{"intermediate_size": 640, "norm_eps": 1e-05, "max_grad_norm": 1.0}
Each number is 128 + 32 x the weight over its row's rms, rounded and kept within 0 to 255. Layers, rows and columns count from 0. Numbers have three digits each. The size before them is the row's rms in percent of the matrix's.

# layer 2 MLP up, 640x320, rms 0.0391, rows 192-602, columns 128-159
102:152123072134125140135115147147131178143125089105149096103108163169121128082116065160165188107115
097:171169177150174109097122147130169173113145116131092100155074158124111100116077148112095130148135
108:156112115102128174142118207102154103125158191094124106164114112105124160161092171118038148104090
106:114109113179170086107070120196099166159123126151146154134161135106122080131117103127131130103137
072:158081150120105122113080084088093086135130163079068109172077079179122161162076100216091201162174
105:176110150097092128175160153139101146198123152116164152135185099080123121145113155150157109105134
089:140110142096082143116086123116174107074100134135157176124127096171054124135115125205060159134135
100:153185110099143111122149104108125128146104187094042100155123108156065106146099152142122147120139
094:076143107105163165143096044122188157087167071157164141178124107136141101135100177145104109129133
097:149087173102122176148094137113128130180120137069118140125120161150082142166062136166090084168121
098:152120109113118144169083159121118106167120170123097132099103144114108079085139151102156158125158
090:145105135126189140123100094204181104201112086103094097132097141083152080116111085151191181130150
078:170162120111150207142078078134117172217140181102074126156124139161154121163125089090162161117142
102:139125092162114111135055156136206137188107131150127102095108161132074182200152104115178144153115
107:100132105099159139168157162077067061114101129132100106120127150087136134140075123119108101173134
094:137115118111119150122134075179060165118144092062113223122135101141077098141134084173122115101128
100:139156093093182124180139151123145134096129169117096077078172161102150143083099166113122153149105
111:149086095157146136153165140128053095154071117095097155212138153108087088156096151130135114135109
104:137105112109157128108136107089098152177135128181152162174157178187125118136084097116100132115154
106:063101106095139135139090198137156116131113068147135159163141154132102111105148130172155113082135
098:094165218140148148099090090152128111114093157213126128097113167209108136178115101090113097139163
090:163109133166138140128132164070099137064124099098149123077150118118112147163080147128098131191081
103:125123140108110119092111156112107137040113098071106131075144073109083105143123076119112151170161
093:175059084135092150085102173101145128125174110134112095118140114101136162125168157091092156175136
115:188108129120150129117169111109089175106147115090116110196164096119124105141117135143093156125161
102:145149104100130075104104127109185133117174153157120136127134151139103125079122137118146113090119
102:129095132122162089143105163096148100119114127117105145072087090125110154118114103064097092161078
096:170197109151178145137192094118088095081138084158186170165113124116133065086097208160084111186140
102:154080092153101111076131146076135098160092160075101142073103101141193109133136121101118133125120
102:168141165105072094085074121199110180143087170144128128134211110118136188087161142127170152086103
075:061068107137162144084140167056133140176157107113075109149097152087090122180146202102152096134128
109:084073085095146097144148155106164121077085082082119119123130104201151160123137159156115116116107
093:121101163073138101096125118107121160080200149124132127138179167131121134153143179196065094133184
111:159111118087141137171177169097141121119125155100105149139108138149133144132077163169088143116117
107:138102089144107100108144075134174107113107091086160165173138079110113129174138116130089074154092
089:080137120102121135121105104144116117138100099131108154148120148108148156161144155066181172113097
107:186135080126166096128147120131133132138092085166122104164146132078129089122130149085078172089129
109:139090068105127136147141126065152104107103172057137154140138155119106085129103133154153161135082
103:118103168122122143078154179137171107106131114046131209133062170135128148165206141136134114100076
103:133138139164090096112074110170103150063128148126140095143109116186108180101134084070191100120179
106:112179116136151098158127159092137146134127135115145051070170104136121065152019083069139142096149
097:116211101157139147132158148186082119102155133177151105147136180134096180131135140154120130125065
093:071193056165156115123164085145115150164102152121091130149188077094130168156135112107067129128163
105:133129118122146083079123180161104123090156112114126106130156147123085099091170108060172143115120
099:138109168044124158072133126053195115074176108094142164158116153073119047108149149139170175176221
116:213125136164123137106142140117114186115122104124172128150088138077109124126162138122110103122116
100:099131107143098141136091118114138125164090091058062165162100216076116152154116135139144131134107
099:136110140161140090153152123154107138172095188044110161160081086072180127109155140147109171203109
100:114167128124117122110147112143121137103149152127132119157139119134089055138142153079084097137123
094:114171148122097134157120105061140189094134119114130115120078068109094121126181149175125089103129
097:119127148186125106133101111128109145160100121130168143156085111100114165113162139061127143057174
094:128139103155107155164137144155147175133140101160131141157107092128149138127129139109133121047111
099:108114050124107157174158155128151220161115140130143151135092076088135116134141126124130090158038
101:198142088117188157160174206188195160147089120107095134109104108152143060127159117139134099103144
103:099179231111084142098085144099132125156064045094126106162107129161120140217176201156166156087160
092:136143104092081146128127111067108121148137141183150142064122165083111151094142148146116110182133
087:117091161121092123094130068112116151162204083185099131134173112151082171112169139150104104104132
097:123145113177064118138183160133150103131125168108160113138064148147107120104131183209139137176092
103:190149127146139125093113094120102179083106103130127206104087163162136151075063129144109179151075
105:089180096153176096172131137162165137099127102091122125083116069144081051149152101147124138122084
097:117130108126133088112119138137056155127074111124134094156106132041160157151155122138112132125078
100:067164095163078147125096134163166092079089126131147100100131095102172121101124084111105132140141
100:169117141125083088167142113151078126144156160099102116096097130105083117084122139150110069116091
110:136144120115169105127144167079107141106104123098116094150071134139130188166105082176093146132128
098:137173165141115102109143114110158133122132135101153158118153144091108166133120095127049070135122
098:146110103153112107088111130190161117135087084106115100184082083104114125190153091117143119177162
101:115050158147175098128177114159153150161097077093189165089166187089099085168127148160147170098224
098:122119169109107121139112143160141112106133065174095126105103098158154082119132104067166108158208
105:117109071162114109122107144170150128128145120091127226110154071164141147078133132120155122135141
099:110117078082174135150112129152130149115136096125079126088049167123070140150190146162115092103158
100:118125135169139145118134103185135083154101126144102127123112131152059107139139140131194137132091
112:148214075093136112090126088155148175133127128129158153137124148196139166171137114155127166127121
103:165072104110176098062112120084092139119114144122094140103124147109152122141108118120109133150031
110:171135163157157125154146138138162142086191092126152106113096111114117070128186176120153120167090
101:095166054128106133118159096115111183175161087157094222130052143126126096105129225075095141132087
103:131160085142117095137186137118142119087069138147147123128181196163079129105118156174137133118127
100:073104124088163125109162098134166105098142104177103197202143119167138179103161101146167093174128
087:086092140136141174162108094121109090090133093187114103123080105108181168113171152096080140119116
094:184129138138122159175128167170090129129153114070103112158099147067173119117143126122040168142125
092:128066108136140134194162209154170119110143155086129103114114140119131160166109184143132120145138
108:131099148177168159149137153124114100103083148169139144153129080150113130152142115133116140187149
105:166160110100091159118160100212098118142133110107190150139112106126113130146125167110149136129149
088:112089125161131141174131145092062115135143066109134067110132112161122135104105120155159123085117
103:196148109089140126154183154116068058114123127140101068149129134075121145102146178105131119119083
108:175159138145089099170157156059153140192086117167142098111129118154090130129156079105140122086086
102:179105135093136137125169108140127088183088161106134142129148054206145091169131177155134106133112
100:162173210204070131161111156160117159142085119105128162124198148125135096086143128194093101073132
101:136190090148145086121166172138140137160059103122121125103167144103110127169132105111132153187064
102:138094154119164091167100184129095092115145165145144142197064156128122159097128153112076111131086
092:093101106126197078131133131186133060178209106147181119137158095184184090096077145190129179157167
104:156146138164116120165160198094082092111082108132108118084140117139131159145114115120100105140148
104:107148088104181069137122033112067123130116153115153170138117144146130094163117098112096122086148
109:104131080113113059128128119075082180163172096098050146089126120117140111159109113160077116124184
099:071211159108084146078117082158160133109144103169094154127116145104107124122093104169157103139110
102:173127148179133086129133167074159069137116135139165116129132090141129131175173206167153165092115
107:161165115136141142088162126131114165062081106104123164148106153139142141122124102152056128126047
103:135137182194226127111108117091075131173121157107121095168085081122169154162064148181126185118100
098:078146142051160136127064092132116041098073143108088124170133102108091132114104093128203069126202
098:178081162119147144068108072160145169162147094134139159100113145092154128159075119117099166132129
105:105122137163140140106143151138119130107166088134101133103116160113126142119123144136169120177177
098:098216090172129148117149103160098129144115143105160189176140111194147177121110159110150136135108
111:114115106151150104172113109212129112151108117129151169104152128123163109168136086137132167143121
103:176152124092164114113125151155159145167135165149054119162115154097068131129131093088190166077124
105:142084107097120080119162109120117139116126124096115111147061123100122106152137120152105184152117
102:200080171134081096064189097093112154181135087142149136120093117145114138113084171154096120125151
104:126169097104095101109099110104127115053103137086131158169138159151180151148086165182186118104101
099:103200129087143180076148126143126130100185183180118166133125095145165140084121108148115098114120
096:158128086122103081107167158128159163160160105146155071143153126134172074188095180140108146121131
099:148161096182202131077111151201127140163128149117211119138131089139167082152146108183130138122088
104:123121092095122152074142183125112178067103142123058178156090119111140078155111116119099108112142
100:123114119126157093147156111186200126172152137091166106128113102149145149093061134090075067162157
093:155121156050104117119143123188092116102114092132174095144102125100080196162092126125100199131096
097:112190162154167130079115164159158120117088148089141108150151101114097127111155100114171142186101
104:121145100089098111136188132165085169123115102136118175149085177120092104137110113106101116136132
095:139158124075084130101113157217078156089128108173094151127128126075116061132164152071102173164156
109:207053126091112128122102140130134091122070116097129132114139086115122140176123106131173149156167
103:128131137149154104119068132127170131098077093066102169113111108155046132100093101059107166129185
100:136178205140107132138087145179139162130139131129157161146132101101163095136131134086180127134112
094:184097114137189155144141104160128147133072116172203146120115178154150125161163150109163207127113
100:100147162119137102117105130118124117119166111157110122185067074151161085101054163165133209146070
093:086168152097096146105081158106194155094151103162168166087145146149164144137178126133115101112134
095:132116111108093085124103120079104092147153157064158115066107130135103092165121154115076135115158
100:144150113110098139144136141135154175097104133165196105109086168149147096142108111139106133155182
087:138142182169153065154079095140113127073146121148127132124129120119163158157095158110149104119114
097:137093196092159106092109092114111129178158185085118128119156125103114103135189156167157066166142
105:181132140127122074148144166119157122088107087094104171162185123027089114086139127060175132176084
101:142169140102158181147124192143149095115113092079183110135067123116068122137109173188112094150172
105:114191119144137121180168085122091150125129094105153131095145143172164116107139149078139086134148
107:115158143113183164098118101085139118159128153150154104131136094084138061106143078092118109149092
099:103165127080167108141121053168120118193160134184158189166119113141166138170114142166052095158160
094:156116128111089127189141085170120130089119127153121116141145160125117139120128154124172154178165
095:179144164168071087095162147140127150142180074136106141161132137082115073109093152091138154111091
099:106130155195097103133154094188150166091151110085149125148133117115080149166114102127132123109094
098:140102141138135170143112112178176077135103137112114110073133161120156171103152080121121113160151
103:101093161081087111120124147131114119154175092059099122144140086118124079111160167124163119078104
103:142179147196072113116083165113147079153100149215146168192127132167196130130178117105108096098119
100:149111194129100110181151128109103151140142157140125134089167105131172168197092105067088134085150
110:186139123150139165129095116134146141096117124182098117163141100184132098137148139089186167166115
102:163183108147101068166139160165101150117149080104148066103042118104107072116189167111142127057135
113:115163132166102103105106182079112143081131123102119102188089146118124077109131168097152158166143
103:160099088134145032077113086114125106151128149129137151133159129148102124057086145120098141104165
105:160096098149139138101129129140107140118090147152138075145062150081172135156032190154140163096135
100:167137119129123148116105214114140127080132151049159157171132170113131131127090121067092162106136
099:120148140094096114107049148170096091102040138136115119107096075126089148143140083140164180089055
099:135165149092137155127037155107131107127136152103096087145077094132134108161070120074076092111127
101:075163172081128123122080148127127160125193120127104116064083090116152114143066127205174099053137
098:136144129096142113083143108081132156088140137140153110162157152106096146160102101104146124163158
102:111166192147106095161106051127093144126137121095127139110150070088092121121102143124140152174159
099:095180157108134050120138199070139131125128119007147107147121122151107104100106141133122144173178
109:204160086132142143152125115184180130111076130068092134136075155122197111121146125155187105125148
099:111169085183165118095092118161131185132092092162140139124122113125156108130181122099130122179170
099:144114126139136133084185091136187089129106067169124123184110097095110080111223201143146099133150
109:133124114144135146172152171103189098048087106133146150160152169088077077100153150160129150145129
094:118096141156098106175111160058111146159086112114153119155072112108105131166153094159109126140118
098:138168125164152098134143137125103148076102144095057156088133198115132098140138132175124122108168
095:138186117134091101118125088145128187143097083139154095127135097169171091090166185155098134120160
097:169215139125111085119114145189139093094097078152125092084100141147097071132126151169123089137098
101:116124134090186162067129137172148143092128175121104091164113131114174157141099131166170132115082
100:149128103143169175066098118129118128075120118160164130129112090129170115185167118111139086133181
089:075122118138103109085107134101109136083078140171123176135078127138164114107142106120068154164168
105:111097142160083109154168122156100141131174148130104164094133087203132110120119145167138131160103
106:130131149114155182113133157157076136105203135090132141161153052103145161215168089109111153098162
109:102118109117110137149150137095154167097084105143172112094094143066154149131164133090091188096113
106:132085086173152080084139136118146101154108058130104115118150094097117109114119181132189114232122
111:161187175042135109176154127113075117142148203132099154109131091126143117136181038086179124147146
092:139087120152151121046136116054168172145149104147061070173123160107129171119162108123077201140165
106:163137148151118082127090106159155140115130127168144070154094103126126114164070159113081162169114
100:148177102109164129099152175105111164114132105096159126116098109107148126139085154155089140135112
107:109170172148108141176104172139145135150077154098126148126136150168102133081148155184155116182166
097:094110122037131144158169133140063101165130152176111107176035092190098135137114157109159134175070
089:058161049146121137148106104175127048123120130136103172129071038095107145160183134165089114141154
102:129116123144111150159161145122124112127097120067180116166078126100099112142143092130092138133141
098:170183147109138066118151122152129113069114116132209128140130085104135134105143117123113118072087
100:139132121193138088152141130121175149075081130153089163179099098167127122158109172105135133176117
089:142127072067180080118135053078147107084078211081076104123122141130142144101093160135153115169119
095:095146115153102165165150197194161137169165096157103130073156097098114160116160128143077122136137
085:106077154128111140147138142061095144141164085101115105082135175144107130162092170113171153110090
107:102081097118170088141160160159148154135124106126100113092134061134136119122132084122128141131106
099:150145113154108060142171141146144119134164155186111150134113110120169182181105142103135123134096
092:150144118124152090167153124153119149121141161082152110092172148083111124156144141127148140100136
110:170162157086127111126122100173149171122132168146072171140116159114115127111127153107149116145107
097:129151126141148119138127165095145153169116159124107153034125171121121117128115137094129114158146
107:095166154113128172138162205101101151109130125113113081194157112129161081130123162103126129105084
109:180098108080071126146072138080205198142104117143145135093115140110144124107129164121199118068073
110:162092129132088091164134094122114135109159067094149151151102163197146150081073135140160152149141
096:114138164116096111139105162141068154140155182113109130149133192107177146130116120107096107151082
107:067157136141112117128163122156166127140082109182104212171173096115129065164138064088127116153135
097:152151144094120117068141129112196162081096162118195135211158064154118083161147127128131117112180
104:094141201112117135114139106184150087121208092115143131058145111129115083155131166151103146107138
091:135133129166180082073127116147109111153078145088119129132147127151046139151127145106157083189174
108:122096212134085111167115136112118133134100134099195117123075077135137113073058116130088118122123
095:139147038131130163109138139161137084105092160103111152146142141122126127109116029127122111124223
103:088152149140125081142105131123120110151129109112072169137162105071159107120156160156139152106078
106:124167099163102165123110145135125162143154183129180117120061130168089081114091124084153125112154
094:147146074075179145072129133092112128124073164124068179126131035126116148123108136089074130113077
107:143082187112082171164184126147109106149121115122082169143113105123131169156102129146118118127130
088:091126148105098105142164145109130111135098105123107143112113146143169181109124083110092139117101
101:132159055120154176100134146134081111105114112132143158163145164107176093157176111144139149182117
095:075136086074109081124103212120125199164172118114155142121099139115104142139101107156091122151154
103:109078145189138115160143147134156171094105131044125125156162087149131126144155113116126144115136
099:155128127177108120114087122111124104108123122110134155104141142152146167135116141122107149122105
093:148079200129107123198132106190126054112097083102036145141075155137088118109065108129114142136168
101:174176109146136050140129073127079073114099137081133095133072161130128133218140121127099126119110
102:165117101126087085131139119121174152140175102155120169112112131111108132143131110176138207120162
092:123156148106135115133092112134124106116125104103161093124103085126141143119142118161164106084112
108:127169118142145113109088134117126186139106103125163093116075123083119085130072121116129164150207
094:111149139129090114126126129109081200041103145127062174193089117149139173141144134133136116142118
106:132112155181158141158181175167120123132154071127091159111122118066079082086135061118180119187158
106:141135121143121111137119129143108151137074057148095103158123088137085139171112155157116092093104
099:161156124122094106140084112142097129177138167088175144128166185161113166139142150192142145139151
102:103152144156091105156105142143170104086075087099213139134114119110125085184102093104155126131130
106:141100059121118183137156072146183163121113092104106108141110113112164095167146105119128126022139
100:092203176065115120111138113148123125116111154160142160112186104112156175176125074129108126076135
111:097184121158122123102132168110141107106089141122097158163114146144115080134160099172105153138129
097:155113135148160134096122142111099113172152128057109096157112118104102145147063112170152039176157
098:084165128140167143096088161175196127127103185081101129094137120081151053147125133107118147116084
102:108151192117139123173142179137111122067119070118173120084110198130110151110109058110134152154121
088:131151148128122173071135132123162132170127168061122170163133157114108121172126105119102106139099
096:144171189102126180147118089081175103169170130158125127128135101158108161144180166066129158167130
089:112127120130116143179091176065115081125133185162142178118125098070085111133128088159097099105105
112:194113142061097153133075089137175113136103095101148124183095166067105145145101187146153155153154
105:169105084174104114094116160155161067106136088162108158108170144114145108108124116145180144155158
093:169097131170098166152118118111194114127143138084119092152124198118128050163148089188155164127160
085:080115130165110092152170141198122091103192169134119162057158115138094135094107088064163109136094
109:108142141083073158134161184159102143125158169172171126138126086126094149091117121063141098121118
111:149179161155150131019126072170081108099145131101087128135107121152169101108115113104106145133114
096:144178162166116134102177136120097122142111132189039089148041109151144060127133110065095153135128
103:165123106076125180151119164062120118136137130145071118150094113129181078131183114141126113119161
106:158200132149170106050074128197126145117083109109113120114177034099091080135142142136103151122117
100:107178109059172093144113079131120134136107097147135075159116104125111087127130159067158127142076
103:119153080159120122144089142130167145112144103072116084104080121152136141126086111136110116148062
110:132124112163102043095147198099132108092142113137104100192099092100117067169128156096101157103104
100:203147108145143130164150100075078077100140125117160112179138164126138126107150124115114227127145
110:100105134129065160091128109116083129103185131130102154124076117066098136131098160136102130176191
097:095115069123112088147131144124183136166101126161198150134115095134157129112090110085085138166180
101:126147127166153064116149105157138099164110109100117155128105117182054078179107151096092107136103
099:092079177180148130114113126098127157131096160182114234095148149106134159179109166185127149199085
095:119176118116150158166098120125139166103107066116098199126065175109137116087069126067140213115131
101:098142086127150118134076107111095121142093185087190159118121114153160123140132115130123110061132
081:057133183116154204111172097176144127147174107171098162139112142164144181114085103091178081155154
094:110109089121100127156111155118066137083107102147186157087116140047104155129131124122106105174144
096:098103143122153120089130147067102149191117111150056192129108059066142212100078145131131121134122
117:114114200116114165085142121145121139142098150132062100127150098096132098137155128183104140142174
102:079164109085108119144122139146111154128101089071115119180166145114103172141144108104075137095162
099:171085155142143118139119133119061123131073116182106116151131157127106067115096081125146161176112
101:165111143091171175142162119075086157149094087164170181174106149088086163127106135094113128141168
095:122163108120144181124149199116128076154133146061155116074166170177154140122161148135150157139154
103:173124087248071125155160114119133099156120116146155054145136085128126107148084150144070046159097
110:100125108095207160099131151228115074113129122144129127099091135089098120122125095151134156168098
110:160100098121129126128150103132144138161097162104114169133140172111144101059098098117168129079134
093:120177126089121179114103122045162138145097087146098176168199087142116150157156166171180089176155
105:097102188130108105124131073118102118098178116115125185117149102094126114145154161089095117147212
095:126170151148096166082119133081150145071203204173117132187137060145144088116174131105134075121160
104:111140125077122168074136160129113078114177166031100126121162175074160075190113089114137110134141
098:190155127151152097142157205161093157109132178118104089108148118131094127163135150091135093088069
099:134098156136110121105102131108209170180126046189150119128165105159157111162145079122205155146116
093:158167163081136117125121109118169121134150166161137115181133138150129144147101089109150060121104
097:095147096174131104127189124157116083119134145111119146047095111092104112166094125130147123119114
099:074151138099144114084208054104128180146089117137190062208134126121074169126177188173155147145145
096:130120158138169102118107140157162074116161117140136149108175085162142105156098161104138088126145
092:151135070118127170087107165068141115093163167049098152108094126051151112118113128118149064087105
090:162119136109074112113128128121123166107144102098092209147176100162110143140176134124086144173176
096:155119163111126111094147109126157078065128130155137047177123101158108126137155119065123131105129
100:115172095144130139149140167067109159109110127151111117111140173124121097093115151091080164123104
101:165079121176153240115158120134105100177157128142104085149151049175127163111123070131145124126062
101:144158130129154159126086108120136152156068088126074123150180158167165071157102149153142094125158
099:141107109108174117167130096135119198186102133115099076122141090087138168149128082035157168131131
108:090122041158136109109122133160127133120101166165139122099076125084065149185146130111089143186116
100:110141129120183142103179135118184118149136100080088106131143151128133102120150117109103112100079
097:089155165099075147121122189141120176106101150088140088141148163099063154144144091106073133093122
089:116085113156116137150147145117096116110108019124107202112123160094112102145086102126110089115127
100:147119117046092075147129148107102166114096125187167161127152168119099143105165133137107140152146
107:203180122126144117193177159115166175122142150032114180101121110117153142080162117138178141139156
108:136138212148177117109071146194116113165147111138094165104159137161127118177132091074169126138112
093:127120118139153122112070054128112052150141099143131113158143138154094174154133150142150114137147
086:120145132111138123180127200130162131161118172113114124107152152119132094152150112152115165110141
102:094089084086141081108114169117109153096164180084187102122116097120105118134063096168117151146076
098:100186153074098090112101143144122130128150088110121136053140061112111121119165114120154123144110
109:173114141112114176119141137082141163063147129102147156076091143142077147166088149167102142181119
096:102126120103112125118087171126127117142184110049109144120167120067178181154082087124102186125168
104:074176102085122134116166117137147146142188096136119088141182161089094117110148114097169140104096
108:125169102156166108113112096129177134140180122144104208086120140122105087155117165130138131135149
103:108145126111152129089111142075171151078086118155125135132079099134134098135101138070128091159110
101:150116136095104102118049175077129139137112156072149146156065137164113105178081115158109114109120
105:102103148134161151104127111089167147178058086088087169129144145070112175126142137165137136132167
097:067147108165116150142087107124144127102148089080105069094139122053048166173093062100136111088119
088:123113148143192112112151131112119067141080122138124178141111172154080163106130145146117042151078
102:138172132119066134181125080120124104097098163083080133109143137133092142097114123099110074091093
103:137184143097105157129103143093158174066133130101112078157134143071088094145130117156196226094155
106:179122133106103155086108153100122186107104161099153071139172157108181165115092166158122121109131
100:151121161152071094156125129107126094120137157150139111102095117154122197123170158188178109160146
094:192100205169143146151128130188123147104109126119123140190100103148108151113152132137137097112105
105:171150157118168143101104103107129081142133083135139115098150159093090133086200116176082054123131
103:159140107146150163102069135204187169079111178118183084112119126115077123125110149110167079177121
102:097127180165079090143102150089206078130131131133096145071126077155133109129134080122158205116077
094:127202106124106079132135094108135089153136136166069068136152133144083195114074115156146140153105
104:194203100136149109065163129121100124068129154115164124140160120091099075131162170123090125145128
100:118146104139069164141111111099147136162093103074112118136122139183113133127092114141091149143158
095:171134111114108145179137132105134128150071105086157133141109084151112173132136139111099125116120
105:090143180107101093148123129136147157080078098141157117113123132163118152174139117097134124115144
093:099085101135103094117142092175118086096100123189166140172105103142128110133093157135151144147074
098:116133146139151075118109148108117092119126138128144105178115111111151134160157092130107186127152
105:155171112158107110182149100102173088093120141093058136147131118102148080135185098171175124119160
092:119160130119147079199129095170117128079165114142111131097126088099085118167157114087146197106120
094:192123107178166135115127096153159110152104112074175092127168114143120105108134170145067106094117
104:086097100116181155171185128103159162126072143106112125171180111144110107151149120178123153169121
090:113162131208099154182106159108123119109115130109127160163115126187164085098110177130124198035172
104:098152087087126116126134146189149098137128149071122093129157132103084105116163180083142121100076
096:119143148191090118165151207125122139119073126095102130106087115137131092100116147134082122098156
103:133147156145114071155126156125071119095104116119139137148112106143080086093129143144195120190083
101:113115126070106163155175158135099111124099130169127161157148177082106126088073074138149109082078
103:117097165151093111080166116136113116147114187114132094132110070149121118215129126139118137112096
107:127114068106166171174078121102179167086156106168115193131144112138073130137128125120147054114134
093:138140091164153185092144128117195146098141144144138171137091100144134117159118075128176183137147
092:159110148222128122177118157163103144199148115130140170098084172150190114110086157126155155135157
078:070197237109153159147103136102092127148114137075087120128084137131106094154122161134146152160061
096:099134138125146076115184083174152207147144189081192121117078154130071121161125137108130137155121
097:156086104044088063138123136107180107097072134095120127082109153164157164157155118126149074181140
103:152148133144106069146145156116210150085123151102182128115119086164109082105130173125177169125131
100:146139093122175103188112127096103097156110148136128130211163119130197112155138173164145069115114
096:090243094163128064096140111162111123107118084152108108121112051084118163145151117144135131113195
101:123123110119130030098145152144185156092121114127168073176100085113093141167150127157164127109088
101:095152104123131159153179135144197182115125148104088136175096132152124158177161190087142144119064
097:064118156093108121149110138110140164093113161120093129123142106096113203158083118177070120141133
106:119148078109184098097108127043089139124096094098130133141098093180178169122131120168144181052147
093:138080159103159144121104152159106093185121163168122102141074161116174122137120139056154077167085
104:121140049113116141043123153120135121168111062122241157130149128164113152133103079160071149147145
099:157137145137137119142151059145122165136122158164157142150091102109165107185099131137117140119129
100:131113092136141039121145108140147050215127130105143132143134169107077134134135117102125081123127
100:116152136145136143108127169129162132113193080112129126092131169097046169132096082159108201105159
098:120079057137093124128092101026151157147148141112106143185117121159110167157158154167151107170095
103:154130164171156161106142116139147044148176107145070146144155114146133113162182148171039098152103
095:129088073154088140136096098121102078141117133101096052109175108173172159110174108144083118137067
097:173133193062146084162113110093154120095088122101114138100120161131106118124140128205097139176120
095:169108120096146102104103168087130147135129140059084140158136207130158102165130126171044120146122
099:148176126118145134130141105076106155158152098170145139087176101151193157125152096127093149073120
095:118160146110149181147156188163109152060135154136123197189124115077130113137160143121103146127089
096:134111097092130178151074140092095153155133080157092129135098125116126153198149121197145170154104
105:096115106074152123156170125098163086161186130157068111143130117127133070085174152145135108167160
105:124165128199136091088068125139138096121127115090130137061127111117084091158111140141130141119203
097:117115098083119094175152143084077125106154113108192145109136185074155162154144086135103082091079
097:084156082079161142140148139085165170131091138089130139185151170117094110103124122126087158158117
094:111144123098110119147071134102095138163173178186155141041129155071123167130115147097073112096167
106:169106100129101113150101137097154076089119131109098117112047123113161074128129080151122128069075
102:131162154103121135077136127128088192085120151096122157130191064133141150127171146113153116130104
093:135117105080120187048129187094140133126115084148122058114130113153200165152129178152110102174104
097:171187065172173138123138148137157111084115110152124165164177104159176153102108142103115156164163
101:151113146110093116137145132147155122098112085134066109156117143104073126150158155168118112141181
088:135158218073116088157143129088130106142082105109093160124102176091094134099148178114107105185129
098:152160104135115127146160145156207120160102094085140080134131067157164153134142167128125119155119
103:122108164145133082124108098149122133145097186089097103118131135143097131097092160128154132125136
097:085126182133049165076161111106152094080124096156161124135160141130116097185097119167072097070194
110:170152188106117148178112193120169125093138109150179154145107065092140080164167112169110159166174
109:130130165079112156090153164152127143119121138097095149092166082145114038122117117098096103142125
104:135101096134116134111133141101056124132202101109110122110164116172187137103182184108165088145116
109:178103118175092129180102103129120104182123157097155139120114186111058148186110142127148117109088
093:079071124093144137085056106132124101120059163127101146103095131152122109115120109139092098203135
100:124147131131133130175108120133101133086147093135073176168123131126136127190172126111167182129084
093:190129124102123055126163130101125147176084159108112157117069085091076136095133200141176208108169
100:152139187143133113147106083171117106093107152109135058142137122115175088118116142164209106116143
107:176153138146132168169142112123107147103120145070139102093084149177141112120104117157119178090092
108:109117103114083082104112154116123164126143149082091122143171115097099091167031113116102139103134
103:146085087150163074156130120134128085126148145095165104085164145106143194124094135151085106092086
097:114189127129086157129170148143101181098123140142112180161089204081135161100135103095093145100127
107:151176133144164140147150112132106137099084140085223090100132142132121166141151120087104102098135
108:150130130166128129101071191202174119154138075104096124145192108144158094116155138138118115110151
093:150140153149157165114150147118106166139149122135088155162107118186147140121081094104142148145093
097:102116146131140107140133150110136074115115108201126160152114170170108171095126113064130127115135
102:064175130124108132085134170161107135094172080174137154090157155114117143113100081152175127099158
098:121135173123121110142151093131161115112140128110094173086104154067118096183183178141147123056119
092:130062180128143157139110125179144152133096174081065101170158152141143157105086056100077114142155
109:139168122152131159159093128123137129211167156030135088155059083107150121146110111122093139141157
094:187138157126134129138184123105129160100095114133123125097162137122161127064122147150129170146129
096:124097037140178155101097141078099204149170103134179164160086133079099112131164117173157122150094
106:209170131133077118085197082110152119144120177120066141123120183169101136172161103148129163146094
105:146177156141119110067093084147112128103182133165115104115133149060143169117136131112067084095175
093:162158120168092204067129139113122133158133141127165190100103125109151149090116179155117110086132
099:079142146087149124134141142163131108145160131186153145130150112117126170112170129100139129092172
096:121142052166094090103132100090143151119108199123126119106136133127149082140100189166132084139105
091:147139190124117081222175079131107082165169092115136199092110115155112133157132122091129165142136
105:176105125188121152143141071119156170078058129082101088123114094145146126128145067088081166096085
101:159155116077111023120106116156155110139124127112159161107174147131135045112125149100132138208076
114:126173150204173105098123152091104068093115062115172142134162095075149132120128129098146156112170
101:202071163123153116109160128117181118086136141122102119111137105088117104154044163134142205113104
101:174156120107135119164129158178137176177158142154142145097164101148146087159132111129180118135105
097:125109107119118122090041144099184188129149140147143158151153126126129177109186122140145138153104
113:138130125097111115089097138146123105052113048139070166093167115105111168169110110126091186125148
097:131110143079230225066152151171144167046068134133131144152112118179102157155070139153098138118146
099:114122177095065149076081134192124015117140154127112171132118125110117161115140146117114164122194
107:145094154196118132109145113113155112105079142082169144055165153177107113074119129133140165140136
106:098101155191118107137182158151183132108147113112174177159135134113130162158157140114126115137178
099:136141083140134147197103110096161126163097142125076156094049141081157099106084028169133118147146
101:112126135081181158110173146147105177102121168163113092154110140088094091191113094078099131124119
106:140118128122151102097149111083136167101119130164106112138039111093134143126174127132114097165121
111:104148100129118133111144130173099127046086085154123120133131128146115135112144165137096103088077
094:148087143136078123080098177146114181177072166145236126109121115122148115073125119103150139124142
098:160099165145143076143153110093157083138141097110116126101138124108136131152125108081149109106142
105:096158083198092158092139117131202133117164154069123059167094152064100077141133066108165112126123
099:160126154136125161106111128135149157137142057128115157146129112115127119141074134122153128127156
081:135104179124128098151097151141124160101052119104124125144094098112129165156099115117082123129122
094:080172149104076161107115098178146137095122156152078112116110053127151140100202144172112162100143
100:111157138114144128097084124157093093128140163144141149129137119076095138148164140090151134103059
103:187171120098153136148128113142134190117147158087140108149157127139137146142163113152197125097169
101:051115117103159128144177119140135153084161147100132178096179116144098071142183119173133105140118
095:132099122123101092077101152188117115117174142127161138110141115128112136075139150213124128148133
090:115161144135208157143087127199124102092112156191113074109119086144145142128133138102176139139167
097:155190112127207140077134084130169131100117099083134167163153055105104130105095151149181150142033
100:154123121173158083103134133093186142150109121107151101115108145179120168101103101143098088166146
103:145138124074103153176124169147119102147089079111094096125131101089047118114132105076162115110140
099:120085108121153118159150118154122174141128153151188137160157119073130137086053139151136072156134
097:100132136162130082109157102166197118172168128081139150109085167112090127127107204135182072130138